From a checkpoint of a small transformer trained on Wikipedia.
Training: 490M tokens, 7474 steps.
Each number is 128 + 24 x the weight over the matrix's rms, rounded and kept within 0 to 255. Layers, rows and columns count from 0.

# layer 3 MLP down (transposed), 2048x256, rms 0.033, rows 755-854, columns 128-159
[[102 115 119 127 169 114  96 154 109 159 128 130 145  82 130 143 133  83 160 195 150 157 104 126 125 128 129 116 136 143 157 159]
 [ 99 139 161  90 107 131 130 153 143 128 138 111 115 134 141 139 161 121  59  96 106 134 123 125 102 122 126 148 141 117 102 111]
 [ 80  80 141 141 140 129  98 121 107 153 123 119 126 104 131 126 132 117 117 147 182 178 145 130 162 125 174 128 146 119 141 112]
 [115 159 128  72 132 164 131 140 107 138 145 122 138 132 152 157 116 167 151 189 164 119 178  99 113 137 116 139 125 111 114 125]
 [107 102 170 108 103 152 128  91 104 144 124 108 150 131 129 116 114 131 107 125 116  81  71 139 141  98 158  62  84 138  58 106]
 [142 101 159 132 125  87 147 154  99 128 128  81 132 113 118 120 117 147 117 149 105 163 134 176 107 129 161 103 178 124 120 115]
 [108 128 118  75 102 139 161 158 177 121 138  94 107  89 146 119 148 126 128 131 123 165 132 121 106 144 148 112 153 126 128 102]
 [121  79 137 109 122 131 106 103  82  89 134 157 155 165 149 133 107 171  83 100 140 153 123 148 135 105  88 148 136 153 145 130]
 [122 115 141 162 131 117 127 153 123 114  98 130 138 108  99 161 105 158 160  98 129 134 148 124 136  74 148  94 109  73 132 152]
 [163 104 160 144 107 197 147 106 148 131  94 150 110 142 145 114  98 163 118 113 127 148 122 127 137 136  95 142 107  98  88 151]
 [129 152 121 105 128 121 158 149 147 145 130 119 131 124 137 133 146 118  91 131 148  94 134 128 107  97 151 118 155 140 175 133]
 [133 103 114 114 139 146 124 154 128 135 173 102 134 126 144 120 155 117 135 117  86 116 126 104 101 134 110 132 117 164 106 128]
 [111 125 116  77 117 125 151  83 106 132 156 103 146 124 114 134 106 134 116 129 145 150 117  99 131 117 163 121 123 173 106 118]
 [ 70 120 154 112 124 129 108 151  70 109 143 151 117 138 112 106 162 112 123  91 113 129 136 165 100  91 137 151 134  98 143 119]
 [102 137 129 126  90 123 107  96 158 123 126 129 112 126 146 105 117 148 167  78 134 160 130  88 150 154 154 162 144  89 151 155]
 [147 146 110 136  97 151 158  92  94 133 112 110 152 141 105 143 113 105 160 104  85 132  81 155 123 121 128 108 148  89 102 171]
 [114 114 122  92 126 116 102 128 155 163 166 122  72 106 154 184 127 177 151  84 140 146 100 113 105 107  97 143 116 158 144 168]
 [176 156 117 117 141  98  86 133 125 125 136 139 134 124 134 104 178 125  95 157 154 100 126 141  73 150 159 111 140 103 127 113]
 [134 126 140 126 146 149 124  66 103 119  90 157 135 135 126 137  92 128  99 137 107  67 138 174 128 158 119 145 143 168  82 107]
 [117 163 136  89 132 129  71 141 143 147 151  98 131 124 117 131 135 137 153 171 148 121 117 144  67 163 128 107 110 106 128 103]
 [122 143 105 153 128 126 127  79 125 119 143 108 139 107  88 151 157 118 157 144 156 162  94 116 113 127 146 158 160  80 109 142]
 [123 121  89 110 115 113 146 137 161 126  79 113 151 111 118 159  74 135 111 102 159 142 176  98 104 101 170 121 142 154 128 167]
 [121  96 152 139 116 148 123 115 117 126 103 108 137 123 140 116 155 121 136 138 122 145 149 137 107 132 152 137 131 121 147 144]
 [103 167  95 125  95 153 125 132 171 101 115 127 126 120 143 146 144 100 128  99 129 142 147  97 139 145 155 108 142 161 112  92]
 [179 125 138  65  75 110 129 130 120 181 145 132 159 124  71 118 123 124 147 114  98 135  84 109 156 135 127 128 108  77 126  89]
 [ 98 157 115 113 143 154  71 127 143 117 107  92 128 126 149 142 112 138 120 137  91 131 147 124 172 138 165  95 148  30  93 119]
 [133 165 172  63 150 109  92 123 113 166 110 149 168 145 118 158  87 147 141 159 134 104 122 139 113 132 148 163 106 145  81  95]
 [119 104 142 142 146 177 142 166 107 143 117 188 122 141 143  97 104 131 105 106 122 141 149 111 170 129 176 117 138 121 155 130]
 [141 176 121 133 114 120 163 123 144 115 149 162 117 150 148 155 146  99 175 149 148 147 130 132 153 151 158 174 156 120  88 166]
 [125 113 146 136  91 145 102 160  95  92 102 137 129 129 117 104 140 153 134 133 168  85 144 147 165 172 116 157 123 146  96 141]
 [ 68 122 117 131 116 150 138 118 152 116 169 118 115 142 113  83 106 108 129 110 118 128 133 129 138 130  92 124 153 144 111 113]
 [129 122 132 194  85 143  77  94 159  97 165 133 134 146 162 133 120 110 112 101 112  81 165 147 134 121 123 183 131 119  90 141]
 [114 154 119 114 146 128 162 145 136 110 118 120 131 129 146 163 137  86 130 135 144 100 192 105 139 122 144 143 143 135 109 115]
 [140 121 108 146 108 122 154 107 146 146 113 132  80 131 100 134 109  81 133 125 112  84 141 128 116 138 143 115 115 155  47 103]
 [115 133  92 135 110 131 137  86 146 123 106 157 130 136 140 144 116 187 155 142 136 117  94 151 173 132 161 128 107 136 156 161]
 [ 71 118 101 127 104  97 100 102 121 161 152 133  98 109 131 124 113 170 114 114 114 177 128 129  75 146 109 133 155  89 157 128]
 [101 135 143 130 122 119  93 183  99 149  78 130 139 126 130 138 120 146 129 102 125  99 101 158 111 154 136 125 119  46 144 145]
 [144 124  94 109 159 124 104  59 135 161 126 139 123 143 139 160 135 127 143 146 135 131 110 106 148 113 113 118 145 154 125 138]
 [124 164 120 151 122 157 130 124 143 155 156 135 127 108 119 184 140 132 101 110 108  85 112 145 155 105 140 161  89 161 111 115]
 [115 140 171 158 137 129 176 138 119 154 145 140 132 133 135 132 130 126 131 164  84 129 146 124 121  97 132 146 182 149 139 126]
 [165 132 111 138 121 108 142 118 161 119 160 152 121 135 107 135 138 128  95 115 179 138 138 113 138 158  94 138 134 160 121 131]
 [107 115 100 170  57 156 123 126 147  82 152 143 131  51 127 147 121 134 110 175 118  68 136 147 141 167  90  94 129 140 148 152]
 [145 108 146 100 135 129 131 132 111 155 150 151 141 133 122 193 187 111  98 114 147 122 111 147 142  82 198 157 140 144 156  88]
 [109 102 160 120 103 133 154 138 150 151 148 121 137 138 101 146 120 135 124 160 174 161 102 113  97 130 125 106 152 101 149 106]
 [125 123 102 124 115 138 144 144 107 121 138 116 149 111 162 116 146 128 148 101 116 138 116 149 129 138 134 128 112 128 133 164]
 [138 124 137 176 112 104 122 128 167 110 103 135  95 149 143 129 166 134  85 127 161 156 114 109 145 113 182 129 159 125 146  85]
 [113 125 122 157 159 130 145 147 142 128 130 171 126 154  53 110  80 126 115 173 141 107 118 129 122 102 118 125 139 142 130  88]
 [134 159 103 115 117 112 115 152 100 113 136 160  96 106 136 126 108 132 103 152 133 151  95 107 126 132 140 144 124 160 150 151]
 [143 132 106 130 131 141  95 128 138 176 105 140 123 163 121 126 135 162 135 124 104 117  69 139 136  86 108 138 132  69  85 118]
 [136 135 156 119  83 153 150 143 145 140  80 148 134 145 116 138 103  86  68 124 139 155 153 136 121 164 106 103  99  78 118 162]
 [170 160  76 159 134 141 143  86 179 133 116  93 180 152  98 128 121 139  97  87 147 137 118  97 149 126 139  64 147 145  98 141]
 [136 125 101 124 136 103 129 136 109 159  88 144 141 125 116 150 104 142 147 139  88 156 136 160 102 101 146 111 139 131  70 144]
 [148 110 123 107 113 116 127 175 114 104 148 146 116 119  66 168 124 135  92 105 118 117 130 143 160  99 101 103 122 128 138 116]
 [168 110 154 152 120 137 109 153 144 132 131 103 124 141 149 117 143 145 115 146 117 139 145  87 119 127 143 165 117 116 107 124]
 [100 123 114 138 157 115  94 149 162 135 161 148 136 114 170 102 120 137 104 139 101 119 107  49 149 140 118 105 148 125  84 121]
 [171 101  89 135 170 139 143  87  93 112 133 158 123 152 157 133 148 127 130 132 136 134 141  94 151 150 124 132 118 154 122  65]
 [137 127  94  81 135 125 101 154 159  98 141 113 118 115  96 173 135 127 101 130 188 112 139 126 167 100 138 104 131 143 142 130]
 [ 93 141 143  78 114 109 104 111 123 148 120 108  94 149 105 168 123 114 138  96 115 105 167 188 107 132 132 126 149  98 104 155]
 [100 136 174 127 102  86 103 140 162 163 169 150 144 147 135 144 124 106 119 150 138  88  77  96 161 148 121 109 152 102 152  94]
 [150 101 148 134 123 114 112 119 118  98 179 151 137 115 126 123 106 131 110 121 153 119  87 140 117  95 130 155 156 154 104 133]
 [125 142 132 152 130 137 112 105 119 151 137 153 143 148 148  96 145 102  86 120 140 156  89 109 140 130 143  91 107 105 121 131]
 [103 128 130 157 149 153 111 127 143 155  98 183 118 133 115 115 119 120 151  99 110 150  87 121 155 152  95 172 146 117 162 122]
 [ 94 173 143 125 123 119 121 160 122 117 152 130 127 157 146 172 135 113 148 161 140 135 158 140  83 118 126 115 159 100 121  86]
 [148 151 169 104 145 141 112  96 150 137 141 121 123 121  83  84 121 131 122 135 113 128 146  96 169  52 145 138  93 180 122 145]
 [ 94 111 144 137 104 144 122 153 117 139 108 140 156 131 132 138 119 118 163 116 101 102 123 149 114 159  94 133 120 127 140 147]
 [175 111 132 124 119 139 168  69 150 113 120 107 109 110 140 123 133 117 101  95 100 111 158 119 134 130  95 138 120  97 139 122]
 [ 56  96  99 153 124 160 173 153 130 129 128 165 163  93 181 194 121 126 146 111 152 139 146 159 120 144 184 166 117 147 142 125]
 [161 125 138 136 129 135 119 156 138 113 122 122 174 136  90 134 113  95 131 105 115 138 119 124 123 141 137 114 148 121 103 127]
 [115  82 153  97  93 154 132 146 159 150 128 129 104 146 136 147 121 130 113 130 116 110 125  62  95 121  88 141 112  99 125  87]
 [123  84 130 108 128  99 101 105 118 120 105 105 119 131 142 123 151 122 131 176 100 131 139 121 129 144 139 142 132 116  75 128]
 [186 159 134 138 184 153  94 125 120 100  63 152 135 151  92 117 106 184 106 101  97 147 142 124 104  90 140 163 104 143 120  87]
 [135 152 130 150 158 110 117 114 143 127 143 117 144 127 101 124 137 146 104 125 143  99 109  86 110  93 101 133 117 110 137 135]
 [ 68 112 112 119 141 168 117 113 106 184 130 138 111 117 127 142 166 144 180 129 118 162 108  99 158 126 162 144 125 145 118 132]
 [108 132  91 143 144 138 122  98 119 138 155 104 141 146 137 171 130 136  88 134 112 118 169 121 115 155  90  91 147 148 131  91]
 [127 157 160 107 118 101  97 150 138 113 128 112 174 127  95 114 139 108 108 167 156 135 153 125 121  98 143 120  99 119 149 126]
 [162 116 126 122 155 161 142 122 132  95 128 129 112 108 101  88 135 113 126 137 130 116 143 113 134 142 137 100 106  80  92 160]
 [127  67 127 134 128 131 139 135 147  76 117 108 130 125  64 137 103 144 112 168 145  92 123 120 120 105 125 160 124  81  94 138]
 [130 143 103 151 103 120  81 154 110  97  87  97 130 109 144 157 136 149 109 148 169 105 147 142 113 108 134 144 134 115 151 142]
 [166 138 114 105 108 122  96 103 124 112 126 143 105  94 124 186 119 119 152 134 130 139 108  95 112 134 106 173 119 197 117 101]
 [157 155  97 150 106 133 101 136 135 149 141  93  75 137 153 136 141 109 133 100 132 176 130 113 150 181 125 107 140 165 157  86]
 [119 115 128 148 112 117 120 139 116 122  82 143 127 160 145 104 133 162 150 145 120 149 144 125  94  81 141 144 133 144 142 133]
 [117 106 138 133 113 116 133 131 154 127 185 107 158 106 157 127  95 135 158 137 143 187 141 108 154 135 118 148 181  98 115 153]
 [150  58 111 127  97 120 151 116 124 145 125  99 137 140 148 123 138 123 150 136 125  73  86 123  91  89 114 151 161 142 153  92]
 [112  98 130 129 114 136 136 125 107 116 127 127 147 127 167 181 100 147 146 132  89 119 120  93 133  76 145  67 111 174  99 117]
 [129 121  87 117 145 102 106 113 150 157 111 135 156 115 110 126 112 161 131  85 112 105 136  99 135 135 149 138 138 157 122  95]
 [ 95 145 148 167 117 126 145 157 111  89 144  92 148 139 124  97 102 105 108 119 157 109  74 119 124 142  95 129 146 140 123  82]
 [123 147 154 117 140 147 155  98 144 120 156 135 143 153 160 169  72 144  91 135 135  98 135 150  87 113  84 129 136 118 138 105]
 [151 138 136 133 156 149 150 115 136 115 113 140 136 135 141 125  92 124 124 145 133  72 142 116 165 121 123 113  92 142 124 126]
 [128 115 144 109 146 128 171 135 109 125 125 149 150 138 103 127 134 117 101 124  99 112 115 111 124 147 155 117 186 119 125 150]
 [103 146 112 176 116 100 149 109 127 107  95 183 120 182  73 103 136 136 135 144 133  96 136  98 170 137 126 138 155 168 120 123]
 [112 135 131 145 117 134 126 104 116 116 147 115 124 147 119 141  83 120 147 163 107  97 180 129 132 126 125 167 111  99 132 158]
 [113 104  99 127 119 126 119 121 152  99 151  72 122  91 115 138 126 174 165 117 111 130 124 157 173 148  84 110 117 107 140 157]
 [112  96 168 114 147 130 113 119 187 163 104 132 104  87 123 145 121  79 136 113 143 109 146 157 151 143 125 140 146 175 160  72]
 [138 157 168 119 105 103 183  82 149 124 127 157 118 111 125 107 162 126 106 154 170 125 116  86 130 145 142 160 137 128 170 111]
 [177 102 140 139 118 170 150 123 136 113 161 179 111  92 167 132 106 123 146  94 145 121 116 148 119  60 129 173 166 113 144 126]
 [152 134 115 114 109 132  96 154 107 139 168 154 123 123 148  98 106 134 110 142 111 121 171 114 161 166 130 149  90 124 136 118]
 [112 119 104 135 136  93 139 100 123  95 109 188 130 136 150 148  82  89 127 117 145 176 140 158 105 128 105 146 118 125 119 133]
 [135 109 121 120 127 157 147 118 141 120 126 132 162 130 126  96 150 152  99 151 130 127 130 127 111 124 175 126 143 117 111 112]
 [ 90 159 124 122 181 131  99 123 142 125 124 135 138 102 154 149 100 104 101 147 137 138  82 146 122 129 142 101 143 127 118 153]
 [ 98 122 140 151 170 158 116 141 140  99  92 110 105  92 170 117 126 100 115 116 127 132 139 141 109 116 126 102 120 155 163 113]]
# layer 3 MLP up, 2048x256, rms 0.0424, rows 756-855, columns 128-159
[[135 120 102 150 129 112 126 160 134 124  90 113 124 150 119 137 142 117 164 144 143 100 143 141 110  87 140  94 154 151 144 156]
 [148 189 119 120 114 112 136  87  97 141 136 116  66  88  78 109 120 112 115 147 142  86 129  93 134 112 134 118 123 181 113 151]
 [138  99 103 141 123 113 112 120  65 115 141 142 148 136 157  79 119 160 102 114 104 117  95 147 152  86 133 184  98 169 108 125]
 [115 111  96 100 132 118 192 131 139 103 154  98 171 103 115  86 149 127 146 134 128 100 103 112 143 119 111 133 145 167 159 113]
 [123  87 134 145 124 134 139 112 138 148 133 137 103 152  98 132 188 119 119 132 127 136 148 132 103 110 138 109 125  99 111 106]
 [157 142 134 113 134 141 205 137  96  79 102 123 131 124 122 107 112  96 119 133 107  81 150 168 147 118  98  97 118 146  90 152]
 [145 155 142 129 140  83 117  90 157 100 129 111  94 109 109  75 106 118 126 135  79 142 110 125 130 128 156 112 125 152 152 106]
 [178 105 131 149 141  79 135 143 118 156 114 131 136 140 106 139 161 135 118 131 146 106 146 140 135 133  96 114 118 136 101 110]
 [156 146 147 125 164 145 125 152 105 148  97 127 124 111  80 110 133 103 150 136 160 130 147 190  96 125 151 115 153 121 160 166]
 [124 118 101 135 140 111 123 130  72 103  99 151 164 140 139 135 101 105  99 135 103  78 139 143 135 156 103 143 128 116  78  99]
 [143 164 119 119 143 153 106 137  97 113  91 141 153  84 133 138 136 146 127 139 128 157 122 142 160 123 133 146  89 111  98 167]
 [122  77 137 152 115 122 173 163 123 119  71 130 120 135  99 120 105 155 140 155 131 156 129 153 129 106 119 116 109  84 121 110]
 [117  77 138 143 118 117 167 108 146 115 103  98 156 120 149 129 148 130 160 108 142  91 144 121 121 182 107 126 104 125 103  97]
 [133 128 143 153  95 112 146 116 100 134 108 110 140 143 124 130 141  88 107 130 126  95 106 121 103 114 132 115 128 122 143 119]
 [119 146 143 102 124 123 104 100 118 153 125 148 147 151 101 126 132 114  98 141 113 145 155 125 152 121  96 122 115 123 114  91]
 [138  79 124 110 142 164 108 135 150 108 109 121 171 170 117  96 164 112  90 109 111 118  87 156 112 152 106  91 126 114 143 115]
 [116 109 124 149 117 108 132 145 153 112  87 148 152 159 140 156 101 134 157 127 146 122 126 144 177 118 101 131 137  96 100 126]
 [133 158 127 135 103 159 139 107 124 112 169 127  86 109 115 158 138 108 134 120 135 163  83 141 116  99 125 141 128 157 102 119]
 [151 157 126 132 125 133 137 150  89 119  80 127 137 131 136 105 151 100  89 139 147  94 130 140  97 113 147 152 126 120  90 161]
 [147 128 159 126 166 126 133 104 155 159  96  72 124  57  63 121 157 120 106 125 100 115 113 142 154 144 116 140  93 141 173 119]
 [136 121 124 152 102 147 125 122 105 111 140 139 103 113 120 126 124 116 152 134 129 102 103 124 144  77 116 132 163 122 140 115]
 [153 147 125 115 165 129 142 165 100 137 129 136 102 140 127 121 164 121 138 131 116 102 162 168 122  90 126 115 106 137  81 109]
 [115 169 145 100 167 155  92 165 128 152  92 167  79 130 133 107 145 149 113 112 152  92  78 153 123 130 132 163 201 122 166 103]
 [150 147 138 124 183  92 124 111 125 130  98 110 108  70 147 132 129 107 147 101 124  94 137 162 110 158 172 154 155 151  99 151]
 [121 131 130 128 189 141  97  98  96 170 173 125 149 106 145 105  97 110  88 161 138 123 129 123 150 166  91 157 122 158 114 143]
 [140 144 173 131 122 103 118 151 170 166  87 116 133 108  56 137 130  83  90 140 146 135  98 147 150 143 125 142 164 179 126  79]
 [156  92 146 140  93 126 101 162 146 134 102 133  94 137 143 136  94 145 125 163 114 138 109 154  97 145 112 128 151 151  84 147]
 [136 136 130 120 120 171 102 145 124 152 115 113 115 142  95 114 155 144 140 110 127 109 109 133  80 111 141  96 133 125 117 105]
 [ 86 136 137 105 135 142 107 129 139 150 120 122 105 117 106 123 155 100 134 202 160 126 119 124 145 121 156 121 185 169 124 113]
 [145 103 149 141 120 151 126 115 162 102  99 139 148 116 143 163 137 149 106 133 150 123 113 153  95 111 162 120 118 127 124 150]
 [134 128 127  96 158 137 131 166 115 122 134 139 135 161 111  84 157 120 149 103 113 138 128 127 148 125 111 135 107  93 144 132]
 [134 136 123 102  92 126 134 137 127 152 144 122 121 151 117 107 149 120 113 110 121 135 105 115 143 119 148 156 111 112 144 131]
 [151  99 100 127 118 155 100 156 113 140 116 103 172 111 124 123 133 144  87 128 134 137 144 125 114 107 142 115 104 137 134 164]
 [151 111 148 133 136  87 121 124 150 136 130 142 160 123 123  78 184  96 108 126 123 131 128 175 135 130  95 112 123 110 145 154]
 [138 127 174 156 116 156 112 130 133 141 148 110 160  96 115 128 134 108 150 150 114 106  70 127 149 134 117 134 164 172 125 136]
 [147 145 128 114 148 149 124 125 135 143 151 115 120 133 118  92 195 117 124 116 126 130 112 136 106 110 182 142 140 133  93 129]
 [121 152 152  75 119 159 125 129 131 131 118 128 113  69  97 139 148 145 141 106  95 112 113 131  91  89 108 138 132 148 117 124]
 [148 129 136 139 113 104 122 138 132 109 103 131  90  96 112 124 109 146 162 125 106 124 112 118 167 145 131 121 140 144 139 134]
 [144 131  74 150 156 146 106 122 117 116 107 147  99 109 117 149 109 104 132  97 143 110 113 126 131 127  76 117  80 133 142 111]
 [119 153 134 121 166 134  72 127  75 124  90 136  66 132 124  93 141 119 124 132 130 119 153 113 140 142 165 144 143 125 143 138]
 [141 159 156 111 161  91 103 108 130 166 116 126 163 141 118 124 144 114 140 124 139 143 156 145  96 118 170 111 115 137  92 119]
 [100  79 129 117 141 109 142 137 118  99 110  70 120 122 122  92 141 153 172 154 135 191 102  89 121 127 128 140 148 149 137  87]
 [132 122 132 129  97 140 129 136 110  93 130 119 133 106 153 116 111 162 156  83 131  98 105 133 140 142 148  84 116 116  88  94]
 [135 153  95 132 181 104  54 154 102 104 130  98 115 128 117 133 150 137 132 123 120 115 128 162 161 110 131  98 163 137  93 143]
 [162 101 148 120 136 140 156 122 140 104 187 131 104 140 108 116 141 144 153 124 138 125 148  81 129 154 165 120 160 184  99 104]
 [153 137 157 134 118 129 121 130 166 120 158 113 108 141 107 106 113  76 117 109 121 107 127 153 117 115 165 159 105 150 163 132]
 [133 117 128 121 103 111 112 134 113 156  93 112 111 171 132  88 131 122 128 123 112 113 127 127 116 119 124 137 132 102 118 165]
 [144 103 129 118 147 137 163 123  88 132 161 145 105 120 125 115 115  96  84 110 110 116 131 119 135 164 112 107 144 131 117 187]
 [125 129 103  90 120 142 129 130 104 152 124 121 135 114 132 116 174 116 125 135  93  85 130 137 121 119 105 135 115 139 141 108]
 [142  93 143 115 137 152 131 145 167 176 101 155  68  78 103 102 187 136 126 130 157 147 126 154 156  88 132 196 114 149 128 118]
 [152 112 149 137  95 140  97 147 144 127 130 154 122 135 104 123 170 142 143 137 172 141 140 128 164 125 127 147 130 163 170 107]
 [161  87 103 122 107 132 140 120 146 125 117 116 148 193 133  89 154 112 124 156 119 133 142 102 143  78 135 133 147 158  98  85]
 [128 129 131  93 100 118 120 152 135 120 104 166 138 154 130  98 122 153 164 107 132 138 123 166 164 141 130 106 128 126 128 129]
 [135 140 185 110 164 103 147 108 120 142 110 156 134 153  82 141  98 150 108 119 172 100  96 146 132 120 147 119 107 152 125 142]
 [110 166 161 125 137 150 123 148 146 135 143 111 137  84 164 159 153  89 125 106 118 146 146 140 108 126 167 160 120 134 132 134]
 [113 153 150 140 127 122  97 134 120 146 131 151 116 132 132  92 133 113 151  83 129 117 117 192 174 155 147  82 117 134 138 115]
 [101 137 135 138 144 116 137 146  90 128  99  65 141 107 101 158 128  90  96 105 128  90 126 144 135  92 171 139 139 152 149 168]
 [101 115  93 104 132 144 123 122 105 129 137 100  55 126  92 142 138 137  68 147 134 101  89 159 112 137 118 104 173 155  99 128]
 [103 120  91 165 106 121 126 123  94  76 134 137 132 147 135 155 125 112 123 126 122 146 115 127 103 120 132 136 137  95 131  97]
 [122 132 135 134 162 133 158 113 138 137 166 142 116 154  80 130 151 128 158 168 150  96 159 101 156 103 160 133 147 117 164 116]
 [150 100 124 126 103 139 100 105 119 127 104 112 123 118 109 154 151 147  83 144  90 129 100 169 111  84 105  88 138 146  96 134]
 [129 104 155 106 102 157  68 165 139 132 105 103 143  80 114  74 151 110 157 117 150 121 109 144 147  90 117 115 101 135 128 137]
 [125 137 186 127 138  87 108 139 103  62 132 143 123 116 142 136 192 112 143 118 146 110 129 147 132 135 138 125 134 116 107 116]
 [156 103 106 142 117 126 138 123 112 139 120 158 117 121 126 129 106 122  93 115 122 113 138 122 127 154 128 118 114 122 138 131]
 [110 103 133 148 105 159 134 150 115 114 147 131 103 126 105 128 123 108 143 125 113 149 121 123 128  80 145 119 135  88  87 120]
 [146 112 138 138 143  92 152  86 145 120 114 145  88  84  92  81 135 104 158 152 110 170 106 131 121 125  79 136 127 204 148 125]
 [ 79 134 109 119 149 131 110 134 111 151 151 125  84 121 116 128 118 137  97 126 107 140  82 144 115 101 121 142  93 159 133 137]
 [ 99 159 126 106 147 112 156 107 132 133 162  80 142 107 120 125 127 127 158 119 138 118 117 198 102 126 132 107 163 160 102 148]
 [146 130 141 152 195 106 131 191 103 139 127 150 133 113 124 106 147 129 136 121 155 118 153  98 133 138 130 134 111 134 134 167]
 [189 103 119 168 151 142 144 173 103  81 148 170  83 100 129  95 197 142 138 109  86 115 125 116 117  73 130 113 125 112  77 101]
 [130 116 159 104 114 167  95 166 104 108 124 110 127 145 138 110 111 115 152 105  85 112 120 137 161 168 153 171 163 134  92 117]
 [142 118 177 104 115 124 138 132 144 136 108 151 146 134 114 108  91 141  84 142  78  88 119 130 133 136 114  99 144 117 137 132]
 [115 136 132 153 143 103 127 113  94 110  74 166 123  98  96 162  85 115 121  96 169 146 126 168 144 141 133 119 129 127 121 112]
 [130  99 147 102 126 175 143 140 163 174  91 148 127  87 100 118 169 114 107 113 126 131  94 141 113 119  89 150 133  72  87 114]
 [151 110 197 118 126 124 105 150 136 165 134 125 135 121  91 112 162 125 154 124 113 112 147 131 126 168 129 150 130 150 118 132]
 [148 145 106  53 116 115 122 107 128 132 126 102 133 168 114  62 123 132 117 100 132 131 136 139 124 147 122 148 127 183 151 112]
 [108  88 127  82 157 136 108 161 121 154 116 121 140 138 149  67 123 157 171 157  78 115  98 149 117  82 144 117 100 165 150 144]
 [138 133 124 128 133 129 128 163  76  97 108 154 101 139 149 119 139 126  81 159  78 136 117 116  93  98 112 146 130  98 129 148]
 [123  99 106 111 121 144 121  94 126 104 152  52 129 113  90 156 123 124 103 162 149 131 135 136 102  95 110 127 103 139 116 123]
 [122 169 149  86 103 118 134 115 140 119 131 135 166 106 102 153 149 121 125 123 112 133 135 164 127 118  99 134 136 163 144 110]
 [133 175 153 127 126 111 138 119 174 149  61 166 125 138  85 129 128 108 121 138 113 107 131 150 105 133  91 137 129 169 119 115]
 [125 188 146 105 120 163  65 143 142 101 111 119 134 107  88 137 125  91 119 151 134 123 120 183 152 157  85 104 119 106 118 106]
 [122 153 117 145 151  96  95 105 120 109 118 120 109 155 105 106 150 134 112 168 161 155 116 159 135 159  77 173 162 137 165 132]
 [146 146 129 146 137 111 128 130 117 128 134 148 104 139 129 118 133 135 143 102 136 143 120 157 113  93 136 110 145 117 139 112]
 [127 101 123 153 145 152 156 115 146 135 122 158 104 122 124 142 178 141 139 125 115 117 137 140 139 114 145 110 121 153 116 114]
 [167 129  95 149 140 132 104 100  72 137 129 126 136 135 137 123 164  85 100 116  89  93  95 125 109 112 148  96 147 128 161 154]
 [129 153 141 174 133 129 127 146 146  92  98 109  90 123 168 152 116 138 125 146 100 110 140 129 101 124  81 136 104 118 122 100]
 [172 124 150 136 133 131 100 123 114 128 142 154 109 134 129 133 147 124 149 123  98  95 115 123 139 129 104 139  73 110 162 131]
 [135 102 119 107 165 164 112 130 137 104 121 119 123 123 105 144 116 127 178 147 134 114 103 197  82 127  72 103 144  97 144 173]
 [142 131 118  97 112 176 137 153 128 161 180 130 145 125 117 100 189 149 136  98 110 144 103 159 145 121 111 133  87 184  90 123]
 [129 181 138 133 160  92  92 127  82 130 139 122  97 162 106 131 121  99 168 122 149  89 103 117  99 111 153 113 159 113 156 152]
 [113 149 112 110 151 148 134 147  67  94 129 142 134 111 100 117 166  80 116  98 112 129 150 171 139  76  80 156 120 137 138 129]
 [132 136 104 129 142 147 149 150 120 113 143  67  97 143 115 113 120 135 129 138 133 105 127 156 119  98 110 118 109 102 132 144]
 [146 113 136 141 110 156 103 158 146 122 139 114 136 118 122 157 136 136 145 125  68 142  92 134  68  91 154 120 142 121 114 115]
 [136 108 141 138 100 119 163 119  97 113 134 132 107 129 134 133 143 118 122 136  88 117 131 137  99 114 107 112 190 142 163 167]
 [156 109 123 116 125 133 155 139 115 160  83  73 130 146  68 124 156 138 129 139 149 146 143 129 150 125 104 140 154 144 139 119]
 [116 128 107 114 134 125 122 121  64 110 110 132 164 108 114 123 132 131 111 136 170  99  97 135 115 155  66  88 128 113 144 130]
 [128 166 120 124 116 146 114 110  98  90 128 109  97 119 106  96 138 103 143 110 120 108  92 137 133  92 106 163 105  98 132 102]
 [145 152 129  88 104 141 129 107 116 147  64 118 128 125 129 132 142 126 161 135 141 123 122 124 166 113 133  85 102 105 100 141]
 [163 103 131 127 118 116 105 133 152 141 147  78 121  81 129  98  89  89 100 100  77 133 165 166 161  99 125 153 154 157 127 145]]